From a checkpoint of a small transformer trained on Wikipedia: 3541 steps.
Each number is 500 + 50 x the weight over its row's rms, rounded and kept within 0 to 999. Layers, rows and columns count from 0. Numbers have three digits each. The size before them is the row's rms in percent of the matrix's.

# layer 3 MLP gate, 128x128, rms 0.21, rows 1-34, columns 64-127
103:522525537479509461403465463416583520486535448481467477553526504549460521448453466505463531467397554533482452500508474530500511460493525507492495574460533452468464464427519418514503471509594391
110:505536423552430498462490500396520558551456517447500482533413532489430402520538488513418526499539476419365438496462579570483570524508514509479507574499529539434441524492377492614473500440473464
103:525522434460515579487433583532468504459523575457501513570473444420484441495528485618482451498536533512434487496505525404455509470414473474486415455508436490477569568431534440478590461411513538
125:510437491482387517530444481405433543497610545422487453519509434458527465485580465533545521457560469445545484568507527506596474450418519559457534510434525497462522464480446494477564351371480575
111:502493486478443525462412530498442478502487468525488521400543491525536465503521558435493453483537482491444443558426444484341474484380460470454477551438600413563510460379474500555412454468536530
089:541476489549494491493502571473507441403446424562504543493523519511428448538434569556456486445504545441396503449529538469470549467543496443478516409507427479446529596518491524558476524525511547
098:511508479478491455529462483477484569548543567465464487454593538474491520549537507535411552608459533498518498593505555594443501386442458463518489530414533509453533524515485449509500437449473375
092:488454382549516488407511415573489478534434460522534492533421522448511461383441434537580522406410586539459424543517569568513565524505537459500513546516485537437484602470489484529601444466544556
095:460433443553527435483558472522443499419435533516568497543503438412471535452462580505536560386490444478446426474492514492418648443469487500536448468605544516554528434509518422461592360408577520
095:467462497458540433519556450481587484407406484515601484547505484593415629457364503489480491477497572509518575450460459525508529568497470523530520521574517512516462498520533481501424511492489490
105:494539499443536506498491431531541526507500521511496532480467598488581529471500540478587520562460433475494434537502527483442456428522469551512466505469427470518442492548578576456477434535492508
095:490546522453498480472588479439449530430538422533539325485449487480509498549514515549488508472443557545570519553525500436452483482587582545452497401433526452468438488611543550405470493426513503
099:540439511493540538551556442524495565603444485481556452524522522463505473454433526512493616479539471410594536485537436485499514531497443540428541453533492537506429436457524512543427477420487468
093:575556520641548462463462457471549572511462532549468506379409533530519531482516445546530522466454452437546557440396541554394545593535524538590510592468477590437504486480522516551535548548493549
089:463478469522507459444413550570516498483489509547468554569435573546475393529509559459494477444535588552514554445481497535559537435546573443448426494527529510503471522416455472488538537497489448
112:460503451509516481337518525347394437557461470475538489559414513558483512598472577469496547469451479416464546490556618563512466573465539483513504539508635553497475586572546469481481383606518507
075:562473512494482399508463578438550523518488467465524500490445501561522437552538515459545539497570532543494450519467567506504588492409545474533529472516531398433510501528394493479595505507543533
092:539438568458516560342575463502576429466484582462516511424506508497437569473448562529337529586423449533431513473472479539441554497457479501534473510498535495486466527494581546486482532471485427
105:497493503508589533423482557450511548455446412552474528544491558498442503505466484589560499471472495445482517473520491528549516434453463427549504570424522505547503515450577490502497417395468401
109:456457433436562537504520385580521478575423495565644496560542454512508426456512510522478521501539447504517490502530551551381463476444455578486487456517400492517553562493527421535474502531495512
111:611446475477577601459430503446536446497474497435513526459473507532428493543534528572458498378388562451382545456519476589514510503524556524490534516540477547456521536526451435507536481433567490
093:520439495461483433491426469553421519475539477541518411504448442490469473562493499538538524489488532541461424538506592467457505587509453515571566516486514506544487479497541506517615434466620450
097:516495511460519504427447579437509500524553428581481449556491432555492516576556507471531449516508560608615516575537567362531500469486502527484548445463496514526566495480583510414479438453461509
100:502500525464511500528484490410466511485535524524436521482478538494584480602538564603438469605442440493534493560467539426595441392526549557492526522466544444589528527471548556470452469494460485
099:574648455515498461498509521519487507557523517487413605456476585599480571587485445502500521527507555455555557482519504478480446550512479573465510483514531494475505470476527597504486564634447512
099:601526469486562471519480556559558519518450461506525490547501529519624465531486521465561476497505500428439641478462429449471540638498531445515523467501517492553481501482525501414593454619466528
101:415506587525445495422447565523430541564482510487441549538498496514505419521559555436501449533557539540484455499603592486525415489466517437499512413457513479480518453464448454441463479485564604
107:570512597489639508529457438466558492513481566491504469487497483422515420442457502538437434523516573535474596514551442510465472454538485452487543436532474392572566438461559494486512581533624477
115:472553504527428591459461486552484505527438504553470524469475517545526462521537484520448419444474598540551543427582438523496504529459554549496497468573566374510633486460485417530446508463505434
119:480507475435499504518469514372498536484579506535469556478494478504554531547508443477453508536579451570523457543493519423498437417594593536426499515381441430421489439489507494487492477405454486
094:597604497549528493480446456494495495520490553506564580533498511490421522426593477615496553512444539528481589435403444489484580462446491571495470449506490433530506544433486449446490490488452454
114:474494529509517500566522528437459493433514505405441453518474507498571464524420432504465519493503487556592542554517489402444440547413531425498544535506497477461469475534533481397580502501505504
108:593525539535574542540450451513498522458567365531594473527556595561456562446387393408451484503472501487515616515545466526470447536523523502446538414464573538561492525520579518482394487507450548
092:497544505548414442412505459545367573542529571466525410517476567542464462489454588461545455594518433540444467507452475489631544473511509498503376568536487494485478524497429470488555533406461404
# layer 3 MLP up, 128x128, rms 0.21, rows 1-33, columns 64-127
105:496547467586500479427508502431562519489445468461508493576476455476438536451474531503351513467428525511496450503562550584524537470557528444506439498522500526454507509438475503557393483436576470
103:442531492517492553505501474393524567468425517423525461546371469446561390490548504559431499524633460456410459556499529519458554540456460432494582575517448480443468516468441457589473515370504457
101:467498521490506477438476504498448467528529543426513482572455430545540443443549430517470505410493464530452499543469443393476531649477537531535461550453456459591445438518476574533537512567477508
104:463443499492390494542489462516489597526597542456542426524528445478489485454571444483515517466562437461538508576495462520541563433447514536504512471433590514453491433484436549485479365412444574
117:529538438512457532529517431509517468576487479536474504503526584458577437384498468540576572481484459516485469520385497486530396394416488529565477536445527525534529526418530486533466559560468600
088:444489481521507493541515488486563612422483406582493523487615520494497506467501462430513509483529491505539489360577493523457456544534454501498523421470486466459484579570591535539394582506439553
097:488583496453447426563473469510548509544463547477454518478609539546508556501549398438466551659541558475560529485467526505477490434500443496495459508423515518520479368398519483511446553552503473
113:576583545564484431483484610455416454507486464423444542518557444456561494536439417539468459524542471472533555599507443447489439488501593533441469563554427481539509537501515409452521524539461523
099:515403440564509455463593485495496433477453531431564518535532499388509614446442535573613522418458492492503471530430494494440577416451466524513550591638512482461532433527527428448539425454540535
099:528505426555456570476393562555431485531545486563461459508476524467491394527591561544522474530494506478459432526486496475465519400513471470440510577471523514456574579426517606488582432566509511
114:528563478549405502532543473454413434550521552504566549432436629471513570586465505525591507466506459448428417490451538556430437501576519515473519389527561464539486550552477532517354459539475516
101:498467502519537504518434452569553512552432563493428645489538453526470489479476500435450451477503471385442471449518451594613495483500452503502424593565468552562529499410500527627504526510452440
094:496486472451444495492475510493461436422535500511397423461434430478484481562616555478579469508497493600448550437379506539550463543591477557619437555459452459459486583481478470560633565555599578
105:426429465431485549537489546556489435496555526475567489603485449417515419544494533512511485511535526586428410526541468456544526415507507434426473403538450371585515539480478458456492484382554428
082:509554516468525561549561468448462526519531474484492465444500442450515599500462453547508526529469432462500495538510475482409437576429396537568569517488488498512573502589541506506487529518512566
101:446445587472579475450521493468483443488461482587540420595468468549428500543497534510504502522522447485508586467531526575498585537506538435627479486508535525478447452590573439516493445536582527
076:544474480487497395514489563438579522527501476468517509491441497540534434584541523464560566483557513577500437501461603498478577482413539477541514453478522395453502493508407515483582514514536531
097:545517523488548534521450548455494458464493536506488538419556484534471564508449537521408453548535438517506545508526458604552492410468520430551556497429538508465435425554502478493436525470462503
112:516599560436506571604530504550459462457512512473494483558487465520542471484608570532494540499440474507565435592516498482508473446409541521556514420535515498428525407511468494485460554480482599
099:647506550412407464506462520436484471520520522543416463525551486583527573455562500514518513483514479426583523509512548464533432425578484497476437527561408529469489443418490430492438437560496497
101:397501533504447444510573470571516566503502553534489491526520497472531487461494451414554470557620473497586522524482512416481500517532408517487522491468517444543492482496576526479504520562414509
091:550505506485569562504549571452554493541474547437418526537556605441548459431527496507449484592531404497541521507506429450532528423524523541420467488496431507542493527460466579580485521550361544
122:394498460585541517490528525574517479448489513626488452520451464502434501472444473468520501486580503480439547453471526531385556544569571405573418597601449477510577545506519487595449549549490505
096:512537442487440494601519481381410518543551492507428539528505548530515474586581469520544498489503446494637535470543475463533436448504510530525551446369486534499530490498413559582477532405463524
099:516506523442544586507510449514503460551485493638521496425441510503504367461488480444536575556445434442466519518467452617520441477451504512467505516472511508482471508485491444516544470398575444
103:535543500485475463469556504418415468570455564489479524335476489496482469463544403512541473450447570450475508473430559600474472541476485580504453492509547459541468516522494420502540510508563501
093:382521521502443553389417526503475611533494522513407489476514479570568491544578545430458476507504505579530489483572610474483462538487489455489475426488470460493487445471474502435410498574518479
102:385482415542329466465483565552466503456523429513481467539513504533480595546551474496546601479561475475510470445485537486532535498473483544472461523465488619401442546511495454505480387432431585
110:581413548485576447561592496420477543478563511425506498559544484518439487481472603484504583530551421512460437575495526563455546456549481543507457544403474636497426460500476537471520518531570555
129:508484490411516514519407470477511487496534456554555508504458497466568530585561499499514570539577410526528463497542534480492566387480541579518484509339424420462493417550459526421404431357441468
103:400424508389511481528494628513499528517462438507492467430538518519588448564373509392552465518509487505481451538535588522488429525565509408502564521512532581464492425558532546524527476491568484
103:505507498528561512605535496445467478488518543342461524417452510452608493518421454544474521502449522497623534519464522416483379530487601440484518483545471551520491447456476560385530458515521500
103:448459550385443453475544493500484425505478529530407392492458470543497451510631541551545581550477452538573527427490569519534436436539444539606450579493418451398444447569485478548565523513549519
# layer 3 MLP down (transposed), 128x128, rms 0.19, rows 1-33, columns 64-127
107:502449523573555484532489498537587455559528514418533458509470570491532495508443575527429475480506547544492475532450540530472515519567559494480473555528517451460643633439411483541355522418520512
105:542465530499409485582411570467539443435522555444525521445579539534524580438545502503522518463555532584573546415563475451469444524568510424585465425445496533449443517496453559442441558550527449
106:531519501527563517617542418496517472549504479472463493496461568474531526582509499445430542561518438462487645448450550522409530561606442518458473541526497539620520415428499523564545495527622501
099:598541510497617466591520550490542561494395465531538468450466495447451445515634436474451474510430450493489496472565489505451510508513492505491464515543561450496503486460601619505536611588527484
096:532428436549454486493408518521486519488536454544631519541537502540473539522526424459551461500394558573460480505468479579471412453472552447468470584494424444507503540458412490526477594447537569
096:518520568457612464519559500495587487598438523479549416505523442564532492530565489556443516490575579483487546509476472560510390455559527544574485546528442514474536622525490540576505552446451562
107:491547492549488388478549516516463515491548478491484529464531526546473516513447385502476571526468542480393540517460498551475538514496381474560401469461556458565547388481475514486484477433509541
105:555563516550458449491480550423411462541521436507483534418564494427447512465421545500461455495456514481468520540499501449579529545488606434541471582573478515555540578533573362502505527502439535
099:580527550468549510508549489592444504511465487555530504491498540549483533478520520552570481563474487528490624615537457392461478435444432496498607510473464463491409505606521450570402484503537476
102:550507494505523446505497487528472475461393418520461556503500481535520517420511504450496453449504500332576462563468439486511499531536482511550444524539453390455465495435497520515544553479412505
106:525505479556445463587469503490547410540528541438575492502477628451478446502540523536558511472487477490427462386550529579426496451573607545398426476470570492544521576527492486470479480604607482
096:452353599507506587316505516504463509499460452524590463492532477517503562510496562533481508533548480454490502540469528485506479580596510489544452497466477435504518437526504561596604548519515487
120:498520533555520543517460471484589557532495470540611532516524457529515509489299476502407523471507481398573505504563499484428572510417536486454534413558526522537500431508495520426398404431425432
096:475437522462496522529433512442468504528526524550526565516522553401483434504455538481428415577506488497445540433551473481442575540524504413624530430531504510500543514386500493423500431479543509
087:478554471507598573468510518507475433479356500479519444472575439508533434508461538479509454483495566462522429519459465475395522506475419449518481488380491547485595525527466461513594598527523499
114:490473541440531514487550465497471481439504510541454509506517477517387457524408450516501465505566509546493529565540557542562551559634513496514504422505551491442516418526458494486526527479596492
087:462436520550500412456475543561511481563520471503493567501484472505406594486530481519501510454499542426393589505579541494456483502431612528515551513538503506441508490526457589532467555547494509
096:473540524423496463427510555540485474523567488510545521425469490487469579450526484531393416608523461502539583553522442572457586381462575512473509551435447467518479436511538466373555491402510521
115:503476478539496533527521498496554486521548510471520469507536425495619503501521457497533549499498460551547453538536517448491428452452520503464530434423536385411542480488446465520455582594521561
102:533522527481378472496562520479425467531519513585458557495499526570521551555554529562480511489481465502534510464497499541485532552459473448467386581564549444475526488408421461492523453540479543
102:498475373490476517548461474413536499467515491486505464478459532471570538500559453469565521575430519494572466535478539493528448526428582479621503511549525462418511530526615478583511574476485483
097:484566501487536487418486584492491453638456467496458535455487534497499501492486465502476538487508468396532560492523504525493534433582538507357437416535442442463509515471501572563502507509525443
116:408450497570507500476480513610518483517566493548506560578440479538430512464463474454471478485535509498443558493491514537375582611521520447620405504576457455489591582435525515569499528509462527
104:482544468526515534466488439511535498556583464546528517496453482485521484447466444403455565517493460516549432538551542453490479505417555524391555445372552465462532511512410460550493459492443490
100:499450569369554491488513434575508445508428486527471528478426504478508491553602536405538481529437478456402451426469436596451562517509415451475582578510544417511465499491450499466469443496509501
103:526508463495435474476509560498463530565442513556582479332506574457503447474468462458547503483500524422481535575446575534418548555406480489478531437569477554543466489575545467487565501583463529
095:429499459504482488446491518517526506512451526506348460452490574432525520517444593519402564476600543552476508463556554478550402516557498488479526422505545564528532445525539500460397520533526543
093:430510504449569436463468514517457488460548557511464675554550529490498527500367488506501520529556525563550572500465400595465469557520523523650552507462406569572487478539457548463498521434604430
111:546464526483574422455633531421478526448577454511450429473427510567531532518393588566526548515460573452528456581532550477589472484499439409546484434459538583467465522502520556481478554468499518
127:414488473477502382462483521527549544519440411526544562487527569582643575531575514513478458535536451509438490482521475426503519541422495531547525541472430479459488443573475513556355514437484486
102:439544611476492476484544436530528460521564542355490469461462472487465529544399428476572555535481519483497591521455454555543407509467406454543539523602456474451465550587501487569583462475473501
103:525456510537473464550531455564507517513514515426565558508523461472453545531524471510547436532449562482339440509472540600599645461556492540461473428571423464477594497524576474577560481464439528
109:584534496528516462519428447454546553479557489477587542548547551546557537454331452486410418489519450501499535507471417514475521545510509528395495438496529471596516499486561521450419408425493483